config = dict(
    d_mlp=576,
    vocab_size=2048,
    norm='layernorm',
    positions='rope',
    rope_base=403000.0,
    bias='none',
    extras=['some layers without positions', 'local attention windows', 'value embeddings', 'hashed n-gram embeddings', 'an embedding shortcut', 'skips across layers', 'capped logits'],
    init='uniform',
    init_std_down=0.013,
    beta1=0.9,
    doc_mask=True,
)
Each number is 128 + 32 x the weight over its row's rms, rounded and kept within 0 to 255. Layers, rows and columns count from 0. Numbers have three digits each. The size before them is the row's rms in percent of the matrix's.

# layer 3 attention query, 192x192, rms 0.11, rows 0-63, columns 0-63
137:143141120122131096117159128149103118093135106108108108127124144178175132109183184158148102147131116154122110126126087110121109161095159070180126070090103186103155124104143153101103132127110167
143:142136152126093080176126172132158067140092150102150085179175119176105166092139124071147084105130181147118137148118095168124154123093093127093140082076118169142136166178115138101156090125111085
126:131072089155136139092118104138107142102181098101154159128057128103184073125091096126085124126109074133120158096145190080135109163119175137142135163172130080150110081047159147150146164115124154
091:144119120177128130138161117137177128185209160156108150145178112151102138163095105095105118088109101112139143160115159119130155101111106159125093154132174138135087062135129133076184147138194118
084:163085120142098102164090111093111091117158151140132107145090138107137125170077108093121142131204202161124176134127156123113153132076152129146110092125107123140136172122120111150134144138103126
080:120124095113090177172084115106118120127104167120103120142180107107104119127092195109061103114147128164200148149174107085114124160121077056096115175133121111154110182116130103106155160101125154
087:170114097112135131134106122145166146143107155135136138169098164092146175119071142097050097205170112137114186135085153149137152119156171105089120084126115172106122097116112128160092063124091129
080:163120110174154114095156168171158194098087094115187115093116110197174142096126082076129103108054103188095152170081167087167133173181127137125095112176173153129126080101155176139156090144135189
078:155142157061132130115119137101109098145159113162144107096095107123123147137175129137049043083084144142133180152103195151086111111158158160047044107131084162141143147168130141137112126101136159
091:103067123104174156074196099142177170119178097161134091115130060154160102152126169087120089123168124113113155166094065131113122155142120101080175070111226124149156064137144165081121115119141160
075:099123128153112118067197168119110101142141097095081145163129145148081083072145106068186062128142114145196138090132141128077123071101167142104143102139110138137111103123125179149154154156108139
096:139114193155153121117173115203164131085178097129176051094114117115143133145120064125152123128141167084126132131104119129174162101117132105120143127149077168158082071111116122123132118189127103
081:078166164173073141135082117103172109137139122079198146096131096146136099088207163109168106111158136117208075073128155116079135132134127139105168077117069124201139111134103135080109171129103157
082:205091086116192121092167156147061192138102086106136118087140119060133115210104092066160092115124140117096143119099177101118162153165124141123093147160148082118141049107128175113130136088180152
087:181120074098124120099118188166116124088129094140160119123135133084072152159135136064092200068137194173083078101131162132103136146072163125067121115104118166101137108108155096096112147135149125
093:111120153202134172106180135118138222116089106110183093080112126177160130107102132111139089092098110138095140132101146115085112176175129145102090094098163131157155090143150152147122130128127142
136:131132117171056074193107182145118102122070098098152096197106159186127164064148135071145099103123149165106160111144104173108100141081123131095147144071131163137145167160133118102122136129068094
140:122109128156114135124121087107135103146154147167162176146138104098082101112060094141121135071123143085160136145130166169141146103118088156102113161166156073155091103152118099139173159130151101
139:145170108111193110103129155149088168110107096071091144079122162118177136119193135144125141155126118123076089100139096103090106137200171147155126144104098161090164121123154146158100126131137152
200:138096105140143138078158101155125152067112083114116116134066132100138108131077119102085111105099087154173172137147172125137084170116159120131116156178158092100132107082174126139148170076112154
095:106120129111119086153095156107144123195143105178090160135151143176126169120131140131149176155125146137204082208069192144118166111069091136099136104126252121183122146144108205106127061126109096
085:060221104170184128034128129172156177138069121090096115128113198114084101135122122134143125147145158146144125126179193141096109124164099106072088095121129134144193100165121147155169132196077170
079:138124141145179116095182104102068037121147121091094127092128141110167143126109130123171124157190170085186097090189150133188145088147178159125121167095157164187104133116073088177115137112112109
087:112141181104118191120117137138163157106130083098160095136111176096165193108113096162132106114166108204165157173097161134193119128185108092071130051157095146141050096080142143127170114132062166
086:125134160119078168152140110121166123091094116137189100159071135128140182101086144113078137167134140129171129102117161145142120099161115087051101108193125126173134127143138121161127119122093159
105:152159098052145110133127114136094132139123117115055184144154180139136158087149101128061170121190134154121087119128129196072107077130159117080126126120124180121177151155149178117140110148135098
082:108112112134104162127078110107119171113145173108141118087151089091140123162101175115143081098133158067174191157130145145083130154082074150166122093115096088137112162121133107112152184130120102
091:150113120146120154125145095126137124123129132130127228120127095149155154143170096109108064079095141087070120120118178145146119129214131151110114138084134148095123111091109103107175091148193142
075:135146130201070171101126145129117148120080085101149108108121118123192157124134175142149093133122072175151153143109094078179128144160109074181148176194142083187123107126126224183136141097112119
087:092111155108098134115103180138121146159105143098137103180114140093063174152131174167182075129106112134174099069167122109156147142137100094084119168102132133143129134130128089118131130126101082
092:169169126217139153082142170169079150135126093139179063044085179131146139192135137124128144178119125091074171132195141105120142135185115092105144118095101091092149107140110154157110166122102127
079:109099154172139143081116112112122148131152110061083117117118098110148122166153089095110126115108095099094176144154119134163131111138104141161118157128174043172090154162107154186173131069142173
109:141228098114110092109119133089096070124132178061127128127145150155114137130128101089123186162151171091119111046167154106116132127166156137115140156107046205125118117150087120172063165161124117
082:134078136072059133145084130073136101119162144103114138180155103112094082099130145095143123087184190166165174115125178149148129103066142118132156112109078136119090198054131079091126150086118114
085:115162157083111160164126163165147124131096130090217089091156193103080109098148157170116160127101131155111124099111183102144102132115092124054121163136084094152157117136124175131087154125116071
087:130137106112090129113072171089083117172085135098137118075140145117140128119143105157167141143137098153147111181174166122138092164159136110102136088117141126116091134147076107129122142056107171
085:114108208056155121146148137056111104135174140103096093155145052139032142085154077143107077067097137084155126095127138128064125079155151150119078183168159077169154190114102112090181137103164158
088:119129165114169081158167085080123121110151131094092158124153127112135116094082119101117121105152193127130118128141115081144133134146112140163123153112137124130098145090167093082164120173149144
087:106168146110146103126122129124140096169189139132104133140091153115070146193088166166150138162161131138168144099113120118088143142051135119142134177127103151162133114174124125109072165156134080
089:059065083106134130117167106168178119127094111141103146135151129156113083074153135131164116105178120183191103110120131179102108138079154142095134059099070138093146121160113142090095136167143083
090:183108043171098146126093130162173119139100121153146175209121084142134146103153166075135105128109019225080150105062163163142130103138130151103115139107119117108169070106141140106108048132105143
078:095189181153131146070083116113200152113137167098128148133129118132161127116124109159121117074046077074082096086161080131227131154190081163168120179052122135131096120125085135093162150136107113
090:176157120156126081147059163109102146113135106157128155051113123114188150121174137121095109062133166144086140164146147143106158112088168136165121126150051152104039122173135085132166139100086111
088:088099103105173086133157113115121097116107133125130168114138163197121055145179126106144133108145178115157104151132107139118134161128147186142102088133169132112178106156156109095137110176199145
083:109117120136142163150164149108198107136104150154122160182140074146112125027105157158128120115051052120125164103132112166189115072094089124141112136137180130164100109125164095171123076127122086
087:090082145030132131110152131077119142111137117104159128116149111152162190102152127115122041109138121124172115150080089129103154131164153101113180099142101155132101083167132145082087154108142087
093:150114107131154119149112094110077128142142122126121151138108129139147071125116096113136147100133157059076128103147120143113148112097164143188121188182172069111166115172115216149145127077134132
069:070098091063178134096114142137135132145096119112108149162111107102133099096036103096132144158167133127193165150126163145152117102096165097071162060193227122122175137155141139118089090148113146
086:094140186000118183139114121130189109122143171082135141190164119060132143152088121168138152110125131060139119077111093140209126101117137118100177137124121127143116115129126075099094130097091078
094:167106100061170105126107090080072143149157095107081144103133135075102143132118130161092097108209146128150114078151139194061108121051149117108129223079122127159200158135138150145138157107145088
078:116118136174160121154141133115103151163126121124069188097156094164124134105183104128127129107105070122135100174117144134101133077173096147124144135123172076163144136156124161084153090083176132
091:151113130178144123107108133107125178155125094090117193140130072138149136082127137075116080095086065146141171114087174116157112113179088140101125101105144160207137084090168174098102065141161123
088:097150118120143123128135141137159137095097093125139083116149166110113170109125155155112167097112161191122100111105139121095149155069117130103145103136110140090166102131141160065188171160094071
095:140146121145146077099116137119058139121122110113106146082112183139129102117127060122131115169125147145154110187140172099068114135181122165145097100169111122120115177182123165141129166128153165
071:180140099196163103105135101127091136115139091086136155127107141185181109090125131116119089089141133128099212092113139189094108104113163175193099110103126100145127104118172154146131167147170094
090:142129102172130118089105155211147139079079095166196096082105114117138146221151091107197112114138131109110063179083155128148137170138130132084130098165144178113107078151131106118152067122116166
095:130186066201127136087083082139109142152100093127152154064097181145195121129122122165127121171153086101132074126141135133135107140164157144135161076097161125128163089178102196128159124106086169
082:157128185073168170141142108095153114134125165119073165151092092115120184202096104165081101168082079030079170157088122107123151117193124107138138119141148135153101077125130027134165103109146152
092:119108128146101146102146127127120092111126184165097147146137104155117130136102130089092102164046181094166133182131155124106158143133099124133087145135155128141138168140072148134191158090150146
085:171081135094141118183083144169117151130133109177136131095137136078092051208150125145126146085105162117099099165136116092143135187099154156125132134124188105103144144126153126109176122101162127
084:108099160096157120120151168157135097170177108085157095180110155107104145148142131116204119153123097141155128099109088159119128043149128126133119143128084071075114141101153171104062122120121097
078:159125095180116066152119114082114115159165118153108186157126111110124081147143144065154140086198130132109135076184090096100140133091120124208157178124073115123095114141125118156098148149171134
085:081134176104112118195089051092159096117164156097132166127171137171120077044132120145099080089206116121193117119123153153106115078137133154067131099109104149167128158120118124073136107132113133
086:100104091149197147121166054137130134113122109138086136056115143161206101106131147151088128165148117065112105126142094175191107150189133124140161060125141078113144108153144132129154146153194150
# layer 3 attention key, 192x192, rms 0.109, rows 0-63, columns 0-63
076:133128065158092149117184124071149164107166069123078176097107102103101092162106109148136144157093077113147103171077094066110119126127133118145133119172188123084098126136099181122116113078122142
102:141119117107139137164101137139146160085095178139165106116112139141179129087191113138126081128152109134104191097152141118107084118157187151119118165117107100153220156110138088140133130133109157
131:115167123110096149104211119166104147111177074151079125138102111100106110145136173124082153118096145134178089141120132119190111109140078102149150108152130150074071103121113132100100164086112133
069:125091090154134151098126106158140177121098155101174144134118126179122123106098080134133147155092126103091229131129149143149111112078138115109104199095106094145143149135169072154126171054071131
130:123179154090113082146147168132115145169131109113134142181173118138107153067134162119131127120121145149172052115098155193136174108135089083106168092117131196120094137182074127112128072175156069
074:133148132109162179102120154182129079060130113103191116134102131075152153128177110160169113132079131111125186142101115116169045095123163177121085168133140133101140149124079142146090145093109127
079:161157072166125112146163170125158129152185102148112085130144143085098082111058125120129163140169135120092094116116166133149139096135093122152160112086146134149199140069148145088098171111142107
092:107073150081095043134104116096088131139157120146080167122117112118090104114126169182117056114195123052139148122149126227142109056141097094096143112127122104140140160128141178200151111072137115
076:162136156094133076156148191105051100147117129109078055146157169126127170084116105122136207128168130047111092114129215165115117156158123104171156110105140132112165112144129040153137138130118161
078:082109156148112143127103149134119086106156136136100176157139128067129120124147113208096168145163107112087114185095161129207102176152163094120104082119082151090107185090073151139116090121088139
085:064115129175077053146111074098189171140113140115089169084114198123149089053142113143218194124184114121139122100124127117106105182094122157153104138163108105125161119159108132148180113112094134
085:132086177162121145155134116133186135135151091146092098147144126164097106176105137190174184132130116089075110105142114110150100105114127163128157079125143147084060134083191126072146116063074164
082:105202110141150137145123107126169112092132124112114121112104150112143103129107118158218094125039109057143166160125128128161095168130145171146066165154094193070106151144039142148135100137123199
080:102127149070130114174109125095201140098112127110162215118155129134105071118195150101118120135166079136143099125191151192105080116143138060107113108117116123137102218134164096119147069174128130
076:148167110057126104137149078062118123148119075111166125162163146099156132133118165101115156156171085140117139100101180150142133185150113102123170134111149153074064184162094091129120120114115121
086:209123137087123073139159126104152113112076090160091153095173186090078135137150110149128072133118143095146131115194095177162128095121085122157163170125096123127120153116189111193165174141155107
157:141150067154117161104176090158108140093184106108089125134069121125114115101161165152073140090098105166155135136160103080156061131126144128123141140132134192053113095056168091130081161117121137
200:132130166134138086153062144106151131185078171106165125160187120160137166129108102121164117133151134088106127115107166168113189120117129134124114115111142130165136147169087117139158078139132118
169:106110134118117194105185085129135146041149089150111130094073168099156095161152088146116138148122090147137110144127144055117032127156177108119143129153132112100143122097137135101103160104099182
153:103127115131088162092203083128102128084179071153084115107073149073138090153142151144090127134129131133152108147134126076132078129134141120126129117166145139089110110091150162098116161117102129
074:131087076154154108094140110186100163152107119140150146097172100184152129114055139076108109141126079096101177132091121097125131142156082136133094209116099157126147110101104072093141186122128130
077:118133117218119096136107101085140130091156123098095159220123094155130094109124124135161131143165124124146091179106100136180105163141142137108156168098071122172051114137157103136127132104199084
091:088127100190137156190115183084104099094140095137096146151134182170109112159152099120181151171108086107135059154151091108055131118137144166120150116150113123178140090112155122070177137159145112
084:154136153173143043152091125180087121166117137136128146128161126150074045109110150120161160152185160030069157137195101163069142110103096161119127112139111065159143191178195116124119133107162114
108:125178106143127067149109129168091085141192124097166097164148078098142108133127249128141142072146128086141149121173109172144147121084092189142141131109082106115093146084138163172117117103152082
093:143135081113156170104128119062061128193159123145149103113134115105121107144100125146100184172190109135109119165118144074129159169139144130100154147096146101137156107128129103123124199143178109
084:175156171156143124097131135177196152115047133126191094079129135145135166109164177124166129127029178145152122068130147108094103098110134138126112177126136156103099125149165106146096108128128168
084:144157133058143121176108147088152135176116144124117135167117160171104110140144119124125131133159163103101095092175183152139157086128141054085136100104146096125126162104124122083069197106159129
081:055170126152118116089092095200156117096139146126100155119156108142106097121130097113180139120132165071098156106210086101146105120096125161151091190164118114101132162102157186137117133141146135
079:197150128124164137149093120157128133082074163136127163142179101145162126138147148125138108125037152146098165136147077123158110107116133137176159200157101062148166151092196126086140201128160143
087:127137138166100100162091125109139131065122156147086183203160131080141078095130092113181142114158122097128124121132122197183133142115141084137080093167095154134107190111153095117117115148117107
072:093113172176157110109111162186099126120102141128150142171076116143121142062144145125114161145113130082087134152177116104092121104131148138075167086125142131129128074094176097079090103141167116
083:108178082135125150188134133060142124113134067130124113197104152129179148142122126129199148112115116124154006153123087131141163142157132111088138103141113128173148105140058137106124137104171170
075:158162160072170082151120173116123123123097141112157077118122151137102183129185119106144151202114146092147112108128193104079119145160129143130154066128157164101095123205106129120125111191145128
087:128125128060142171198135112146050098098122121105099075169147143160109138082175107123066201108128113087141120117137139111133121103161128189179168156098123130161132131099154111146160147128150128
095:151100112170175160136067173131103098099118103152129127095146120088095123104123126108113112196149149025145116115120193129082103142181120134157126111181106095192156145152140109080150132194155123
083:117174129120160131123130130092107077170122152124076161120111161123176134115118116127166096060165094083104118191065071101102131146139127108135107080121171157097175133186105093130182092205168155
091:110137140172140139091158158081094153143127093095134205160106127160156139172150142156165079136102117122118069142100066120120121080144141112050141137100155146150151118150082082122118145140172130
091:091100166143115154067123113135118150075100126109201109126150111109192185166190150116127123148091141101159130074113148088152115114124167175101152176153085145086090058067153141166177123103080127
080:202149147109115141116080079099066123172125131135108095089094154073050125097142113142089149134141115148115127126108185110141120178153117160144174103088111110073088096120139138143135182086175137
087:090129089027135114142113123106160079185172172134099088121144162086089096123164148123112114101219155162110151137167162176162155122083116080115156074107163100114145171115136212162128107142104093
100:086110109185149211149146120132064066151100121166146100173076076166089148185120126131143059162093171080115136178129125096065099152129116118073109116131186124111080121103143130098087128121176149
090:124149123069185150045224111131126124162091155126080096124142080136124107128106116111167129185108127115163109184133140130131163086099140117126176078111184071089139125112173146093157164196140144
089:162118126130102107177144072092144187136121079095080209123127181154118111076103098150066119054113072171120122073145125162078144160121133108119084134100133159118115126150022093168099111118166109
079:089100153147063130118138096185092087128132143114096057142109129178143132114131146093095099133134190149122147131116086084136111090146100118166146149149163102132136102079120095128148176117116123
089:218213155131153136126131150178112117126170085126073127093178135080155137140117115153176169119121071138042096165135132121129097120156130134182120130113148119073154144109130121121115116143122186
075:140179084132138138162188120069172155175148168119129189128131095167142163092105122167108102112139130158150059044115134102103210157162127142174097100089117189157125119142107115111156118156118096
070:179118076182075089132085078174118102131128127131183147123082090125199111112109193149088111141145094112151139068069150139126141122177110203122107126102122184161098125111093095114125082091121065
094:144136115144151184209139161171093076143139101152121092168121099152118146162150140108141185147091110137101096123091112068091127139194113169126090099102137160163089090107092122069076106129130155
089:074153121137152157109148143100077142160101183142155121108130168139154090091160128106141182145130120227157144185095141107112154151134148138144114170097122148084092151146163106103159157222163078
085:155086126102180179081123145144079116148145145130147128098094084124171174146121091127097109169152108050091180154122159093157138112156192135175162145137141139133160110124170106132189152174087116
084:144142095088094097118188123181092111136103143162162121133145130190091133169129167111100115157165118107126157159198146156201096054157122082141128177148156159092107129144120070160120175132112112
085:129094107079181193080146056119169139126108103116077156085148116086084062153131166158142118143143093173111141185071099115123115130074124153151184138083149073095126174090171179146155175159154178
074:153166135184125121076120154136095199130113110097169143109120130154175145110117141090121142124171072055135116085150170166062104153160138123086140191136079123134108071145110083180141108085152096
077:054139112100065098116168107058139157151138160119075117170134110154059103115203145148083131087199159142173077083180151151145154139103137080097148129153126135131094104189115089178123105180123102
091:198059152061181153132128171121162119131134067089095116109159113132120104090087139106058147165086112154105135144158152163189119096216112118155137098124122076151123160116178160092116126133098140
086:103094110165133181116125133100165141104144146152140139075104116078067050131121108148133109196145107140200161130132161149109138157125125164151110143142050109141119183112163151138127105146113086
077:126129139161154172111101194202121095119157138170164134204151119133133121125144126054125152112111098138122111134115055112136144142126139095132135156161159146226170149135145091093119059121058116
084:136149097096155125159080162114142153119205100088188141133127122105180144136140104110165074102126089107102102105108111112080089167056148136124125135103172161141146135083106212187127096106100149
084:099042169069126126114147120102129167088115111100123149115142132162131166125101077128084170136107083162160148088100187138080109144131091122101089083126125156112091100107061071089094118177107117
083:198145085182123101138140102145124161165091178149060167095204152149159153122147153111095146054193122187113110118156110128172153110148112094193121123109145166167144106179168052080150128154145147
078:110140079103127127107199114152126139152082166099151139147116157172159171113149119061125096110094179213187104128146161190155147090162173101130120102124139186086125123199059160125081127178111064
083:161155129105181181143165148137127103163124099138130063127093143145096120165136138187113132141115135045144143128096174083137130120163151218141126093133093114093083060139104141187130167156120133
080:093134176217107173134098165126098108121197111118137151139014143126123083087121076165122166127159097145103128147123179105050135173122132169109076152102100170119070146100082091110067099098156121
# layer 3 attention value, 192x192, rms 0.113, rows 0-42, columns 0-63
102:172114115141106116128093124172111194133107111080155177125129152179139069138165114085118133183152135132130146068144114121091151110119132117088113106113122168132155160127125101103122101143164124
105:127109106104152141161128116105152089141151138129118099120140126095140140139117068102139099143169121121085151189155162130081102140164154123142155146138139121166126134119099064111097097121071124
116:151182157112122123170099127131143092128170107111182149154107120140130121123181118098205162090193147103164158107113149090108128100179192137139140152125179184161087076148126125143077115168104139
104:131162098123165155131108134089114112104113126117134202137107163150156140107130142162120172119098147127111099082191074119147103115113120130110134120106131112133179142122159156128162188143153154
110:151087173130062103118127153089060095126128141192149080120097101132151115149110126107119134085087193085103141142095137126087125210100061105116141115134107045142090134104063111119126146100147174
098:161154100087137137176113124132126071108174136105096147106129180146120142132118090095126169155128111099105145142156136103085121110199172178065159139101159094205182141143136104074070139110035199
117:109083176124108081190144117126173145110140122187115108101161133110153125092155123116091170144167092145074129151153104138122123151073142171152142075133180119094179128164153077100145115162152111
092:085148153181187125111151150158149130135110118129157143108121095179115107118153116123105135137115170141159150104102169120168152131117122092109132138177084140124068074139122166167164123178192098
106:129187119098121066142116121119144147116124143139130084116151168102109124122146157190112115108125121140141094116114105137130117153085146119088064137065115118100200184177120140116142143075128173
123:147079121169100140144089136093124187112110083169131085102094171160177161122184152114127090145132161127126140136134116161085086112111146170091154131107090147091169138141081158144177128161154175
104:100178065137172142119131140125113125122152119151114144127145119098100132063134169167134144125119101151165151057196088113180103082102141111127127132092152146141161159096168159155091124122107071
114:106122153116102119185143121095073186111096136131153167101146131146173136096137164112198181105170141131139117137150089111142116110081113115099118176109171139122134106124165058064119136129168100
103:093099145110079070157141090116153201121095096134156120115117149155148120140140171121140116109141151105140112111113125169108121122108129163080093101106161135056162123147144102124194114113189158
097:136130098114128169154108143143114130116101157125116182107136221144148088132138084167154126111111170133102121112161106089121120084142150111061085127103079110161161127106179107106160178110151134
115:129165140152078127108067179112160085119165103189109114131070128113095148148149152140132089116132109092127123094102184088098134135177134168128190140117187104182149114136134097161125112165101202
097:126100161153060123121123124140076112145103119158154129156129115182113055152120125103142136082122149117129142113147127132157132099127103070138103105164145131116060128118142078124163131086180119
109:183086134169124121145117104153087158126111043129155160133103152172170104143154069042119157124159133165114152106141179106144118099142173120146149139188183162098117103121156109119132126138177133
105:091181093099219126081144120134140131142162183065109152123117092119098104152064139138171073100090136165202164087126116113120149141126104114140101100115115139143125127119113201149085126117132131
099:147166120131082112116072083114095120150105144058154198163132100187203127171112106119165129161124170080133142123115085140116120122121169109138190196111129145160141096109101105151129140089092094
126:137119098139101146155113156135134100142101160154116120136135186163106061147155175123097082089086188163159180070172128122151140099100108125072108094116076064111147168114148149133194177148149105
110:126157145165116157120082149101119078102116088133129106172089078128148206102160119118152155152157121048140162139138145134116120121175163154150200146133163142206150101136091144141117100176084140
119:069122124139078141117149132092140076138105167163109149118180111100109106162133176222094126161151065129107105147130090117181147112137107114116145128123081150144172157122158070165158149184080088
118:111164052131122135123114123099108084127116143125125131127132126073105137151118201187091095087138123134116111078162079143141138133152082153106077152053091101087148187127142120180129149074139132
109:081133127184164157079109111153129106139173145105157171157133095065077062157061083155077130119141069171060103132163205107135139142160143127187122092133175115172080157124120121124108113072123142
118:203167099141175166105115095075128176113137096053113153097126127158131212099159105091127100131162095114165156130110109149090118112140161175097151161166140102078110118147121169157172120161119131
093:170112170118105132130120077108091113109116150100111182157134118102143150100070055082164159197148122085094136112119077136074125126125106054073147104163137077177096090133130070103147116142096106
099:149179162114134090097101081134133044118129182055149158142133098141092098136083072178137158130112144106138160120140144138126142145179169081138111104111125059230098160138085146119120127071083161
102:141127155063095071180111114081083128111099116086171161126129188176191094113135160108147171102138157120132070164153116130093104124124119130059130134104123112150087111123125095105115179112160180
115:149082111098150113127111107127083172108135120093120168160121141186168077136142133054117143101071147160128104110170106130108110114060087130149126085123155104102141149117115139082145128108220165
098:126134181130101099089138161187090173145101082192129096151145100124146140111145207136146143139128103099159090167077137151183136152080130089161192142175139158111137090129185165142131129111173129
106:153100164165134169152138125139139173113104142116127102103166156088128141130161090123177084170203077119131136163091168114135127106114171101091107152137128123143162070151118083093171114206097079
111:087149148134172129132122113108158115132093178114135131114159111079132162157146156166139095066169097145190118137165166127205143086117144157136125127134137129130149149142133124116178152179144099
105:171171093128146124120111081112138128141125113049113207122145145139151146163152072128121125204167094132131105152113130109133144073152188099120175152138128199128144120160148088140166131165107122
125:135106126160126136100111112144166158138118135174103082171155095132127120141089083147192118155059114148124138155114107099195120117057123090190107165124146143139184116125136117111141107133167156
101:088139174168123156136159186139137127135126142192148109100144085053146211113155151099157118157174163107163153145105102153155127168087117140134165144150121135144118083098171105149117115171102045
112:135154092108140187073140130143126126147133165071152160175154085127090141123133149134157072117116099145197163119145094138141130111117094106179109157129116144135073136081143155170092111119136034
106:153074103125192155153176124149161173146134097119107161142135131169059043109117118089072163131090067184135167117115166089178148088118096124120142094201147129064097099130127143123120120219131139
111:123127131130116106117174134108130113153135106170133032140142085070119146102172180113090104145112146153129107183135110177129131171138084142180144121147140173067102149137133103155095081114104072
125:210092074123131103103107147137150166142155128139103111140099099078072117116069146093088118144127090127092200068129128127092122161157053127134107114097191130114140194128089104144076060113120158
108:073069151094181120147169107114172113113132120109128166083079135152122149145082121119105129105098158165133080175123107162120110130137101156099108108138093100114091090104124166101180155135138154
120:089154177100110106123121148110082089136121121208153057130107121093199176121149131178174113115125201082113080156122072150060134151135141126163097127084059127156122114111135137163095145118167138
113:112157132074129131086132129182075140129146145085136200103118149183080106156063107128163153145081082126156133115117142078110131134096126071127140094126116080155110100110156174112110160075140162
116:085166150125125077163134097115151093135119077108173148169139108109143057122106087172158168137154102138115086153148196094178133115151185085182151134157161176158118120146121125144074115136105125
# layer 3 attention output (transposed), 192x192, rms 0.111, rows 0-42, columns 0-63
103:125146149066112130141130171132116164150154014128170109086195139088140191111142117129145116125086070123108106145131135139118124096179127106109175078100152124161146119146113132121160106154085147
105:129093138127153109125137138123177143125148184106124099180078097139137095121060112117108130104136137120115172104056138104172188120097110084163092154183136187103141094127186110142106092089179171
118:117114124085176101173082141093090114138110086061140122109168114143131141078070119194125130116112174092159157097087118142119162076137127096146109138134176127127173165138163132146148160093165145
105:150109156151133102107194109127100152135120177179114115091110124144157130130137161090129084145097169147144141167117155173149022158095133107132144133140194151144105147069168153117131154173162125
111:144137124178111160087111079100124083123089092104173086114153111123166160147187113074180111126148113139140106125158103112163115176143176140130144177166098084172127092128059215141117161109164076
099:153105148107187129107135128148134135124129167143155102184091098164174138107091119097081106111125154106135218161064152161181132110076125086119124107172163161110122137112176127140129094143151161
116:160120107148145092167099096121089161091099131143130139105132131154135105105140131105121193109159144151123137166120169109095133130154133168132180142113113145148155101156148123121106208129047147
088:104147156115098144154161140107154124172096075136121117079204154125136181110155129170128097144080128132142082080165118111099122111183137174095157107114084111180090170148115151158168127141109104
114:174130100141148129127102109155108121097120228126157118140120082123103102109143169130120181139093117158104101183116179147115078131146125123111148109133160091159165129150100091135124105089040170
123:176122092125097169131115186076130190125171181161137140103111111158114137110108106092184158102101127149124091142084194158087106143148158138125192139126142147157178115140136152115170109139106158
101:119126135130178110157198145146077120156154074125063151095161152094136069105143154180112163149117129143132157177162158165141033125091094138129129074117180136088117143089177155086131097153136110
113:121145103127167124116115090140078144101066138091109140094134164130142128159142158103179142101150141075130093148089156134148106126125130099140122141067151111151145039169105108105111250157100112
106:155124073147116163165081105128090138092130153114157140124074104163069155160142139125178192135130150099134088133136170128094131108177163179083153166073123054139185095184080086150160179089028139
092:138149134121136132082137127187138157137130144120124098135098140129152131145121127116105036105079135127129162126095167114202077128136122051127166094157150121136116084111136127162157144168173194
120:136105112152150130129048124128105078130108126120134162137147090180131116068136117124128157150159180144158164106119142165112158156091160132109142159173168107148173182076123172126142128121121133
098:139099107112115138145126118161104060161138071085151107101157119098118131139127108148155083110135149088163127105145092053135144110161139112113134128091119084145118118163061114099150182119114115
110:142098134092077110119151191142113130173171019148162140100149171119132187086110087116136108151123142105140167134102115107110135103160150096132133139100126118153097176155165160110186114126164113
105:105168170101106120120125082131160112105147097120129137152113111132139161130165167181150121156105103125138104093208112161059155150127115173071075120114127109108115145104114078132085101083107125
099:108202084063113144139116161095143156153125189113142150089131141087153183122075096132142133080093089127079097147078154110161097127116113104123177146102121155125153070125140105169099093116164122
129:163120167110141120118153168168097144147173079124116085060164132084152122111163170124108064100105142164148090132175157090118098129114126141066155055179163139094130124113098176126133127152138142
106:140122138101144104130116171075158106152072162126119141145157099173149136067068090110112141137185171117112185098085133189120153113103116117171155135167169167137140162112163132111127097159142079
116:114146063141149130147114115185115128068096146112090102132097105105125068168152126152065140096116107159105115146209173094142108131148104118094130078178125168119161120163089132134128159156058136
120:129118106111115145146172122172060103150159209137111138137076092101108077091172149129092149131052157166114124179151133157133065151095097118079087074129203149081149136123122104108145100079116114
107:130088210160090107121159069193162052144161181104146122211107131140148111136145119126099139133184147096129204105110082139134113111171118117129083163145105178136112165085155085113067130093100130
120:110092087106079165148150130057096174157115162184077157130092149111120180117070113125144149099115139103196087124072158149093143129071078156107128161090142146111140121124164096139158146149156111
093:103104136104114150099152138099171128126052078121126136125110137054156190135126053106121106117184122076104140105130078143149154146125105082149179170113126083154115092155114102154116177154093092
099:152125174123132101100159106124157061136101244099193068165144053126164152106064114149114119143151162107123149072138109124151108119130116102113138169172160133159109169115132061158078100110112106
103:105133088144163146122136085105106131096123196077156061127040141185154154136125173090142109117100167086120096164098151130199088116161159070102139175110154126176158107153130158155118181103131147
116:134133149106117119120133075109101137141186057154147105092126143147175174146171166083182109098151128106182104185121128113112096129149156144136154138060105138151130073089096139104084165158140141
094:120138081152121121123069136113100104115112079115109173096181159128103122133187132140127140182163095138102114152190149119101128120169177151151158111105098063173110178137105169134126142145081079
108:138107130141139149126096126141161187084090175093100148174125132093088106158106125132113123076193087090154115066081139150122191109130099105162149144179128140164160068137123095163122158156077152
106:160106147138161103155099065148118115093109255117078096113125089117142070150098187126140128089185181122173074105125182124076139136113134166123087122147177177124181102129109071122068189159054127
105:096142089049085107129129169122151170153132159145103126148103133104121165115086085154082104123060111128084135133098148128146153095136092069132152096134147190141138159135169092152153071142111175
135:165181123158088097136080117152142114153113183149126164126186125124129122155160102140176149125177048128120172118137112099139089130126136121184145155126112124161089085079110116124069089166104145
102:131143100165108133128109111121122145114069135116062183106181143076126098156154125143148151095165104149104093096153146151105163146088122179139107114119093130096150113167153131146167186133119088
116:076140131127125127145137113118120085141137141114087152104138152080135092159111145184143126104157108105190074079170107108102120121076057157136078142071144151080109096115115061083127149152148107
103:089093148122132139163150158118117144139167000140116123104101191138126164137144122141104106139113111128180152144158101052116152105137116181095127126118086112132104143116105185099144140174135119
117:062123107130148097168140168115128116133145040118095135093127178119095058094149128116124163136126128166098107165142111109123187132099097145190080115096127135055148122152134170095136093110155099
132:146113155119132132143119126107100102129161015140140163146104108121137169086184107128147204188117104122140178163132049149101160143131109152100096129121139112104153125089081157069136092092101128
109:111117139158153148093179114131163139123123164159121079149024139202128164185099161075158090154113197103102100102114124104146143152117161164105124200100094102132141105143146104145130144127154138
116:137171145123120083078087137116137106117116193113126134114163060151144075096169099140138096165105140149071104118176132183124123146181173096182112108135142128126120158143144118146111128084164135
110:100142129154101159046148100165139077134124098141161123178127136130123206172143119156129065183128097080150134085173090133162110126124148122104156163117119065163073154118102107143139128142164100
113:104136152122162068150109138128162123121132107081154090123122124149124091125074130170083145176127152137079190117116105091156115099180125042156123149151129152161127188128174146131073078087109144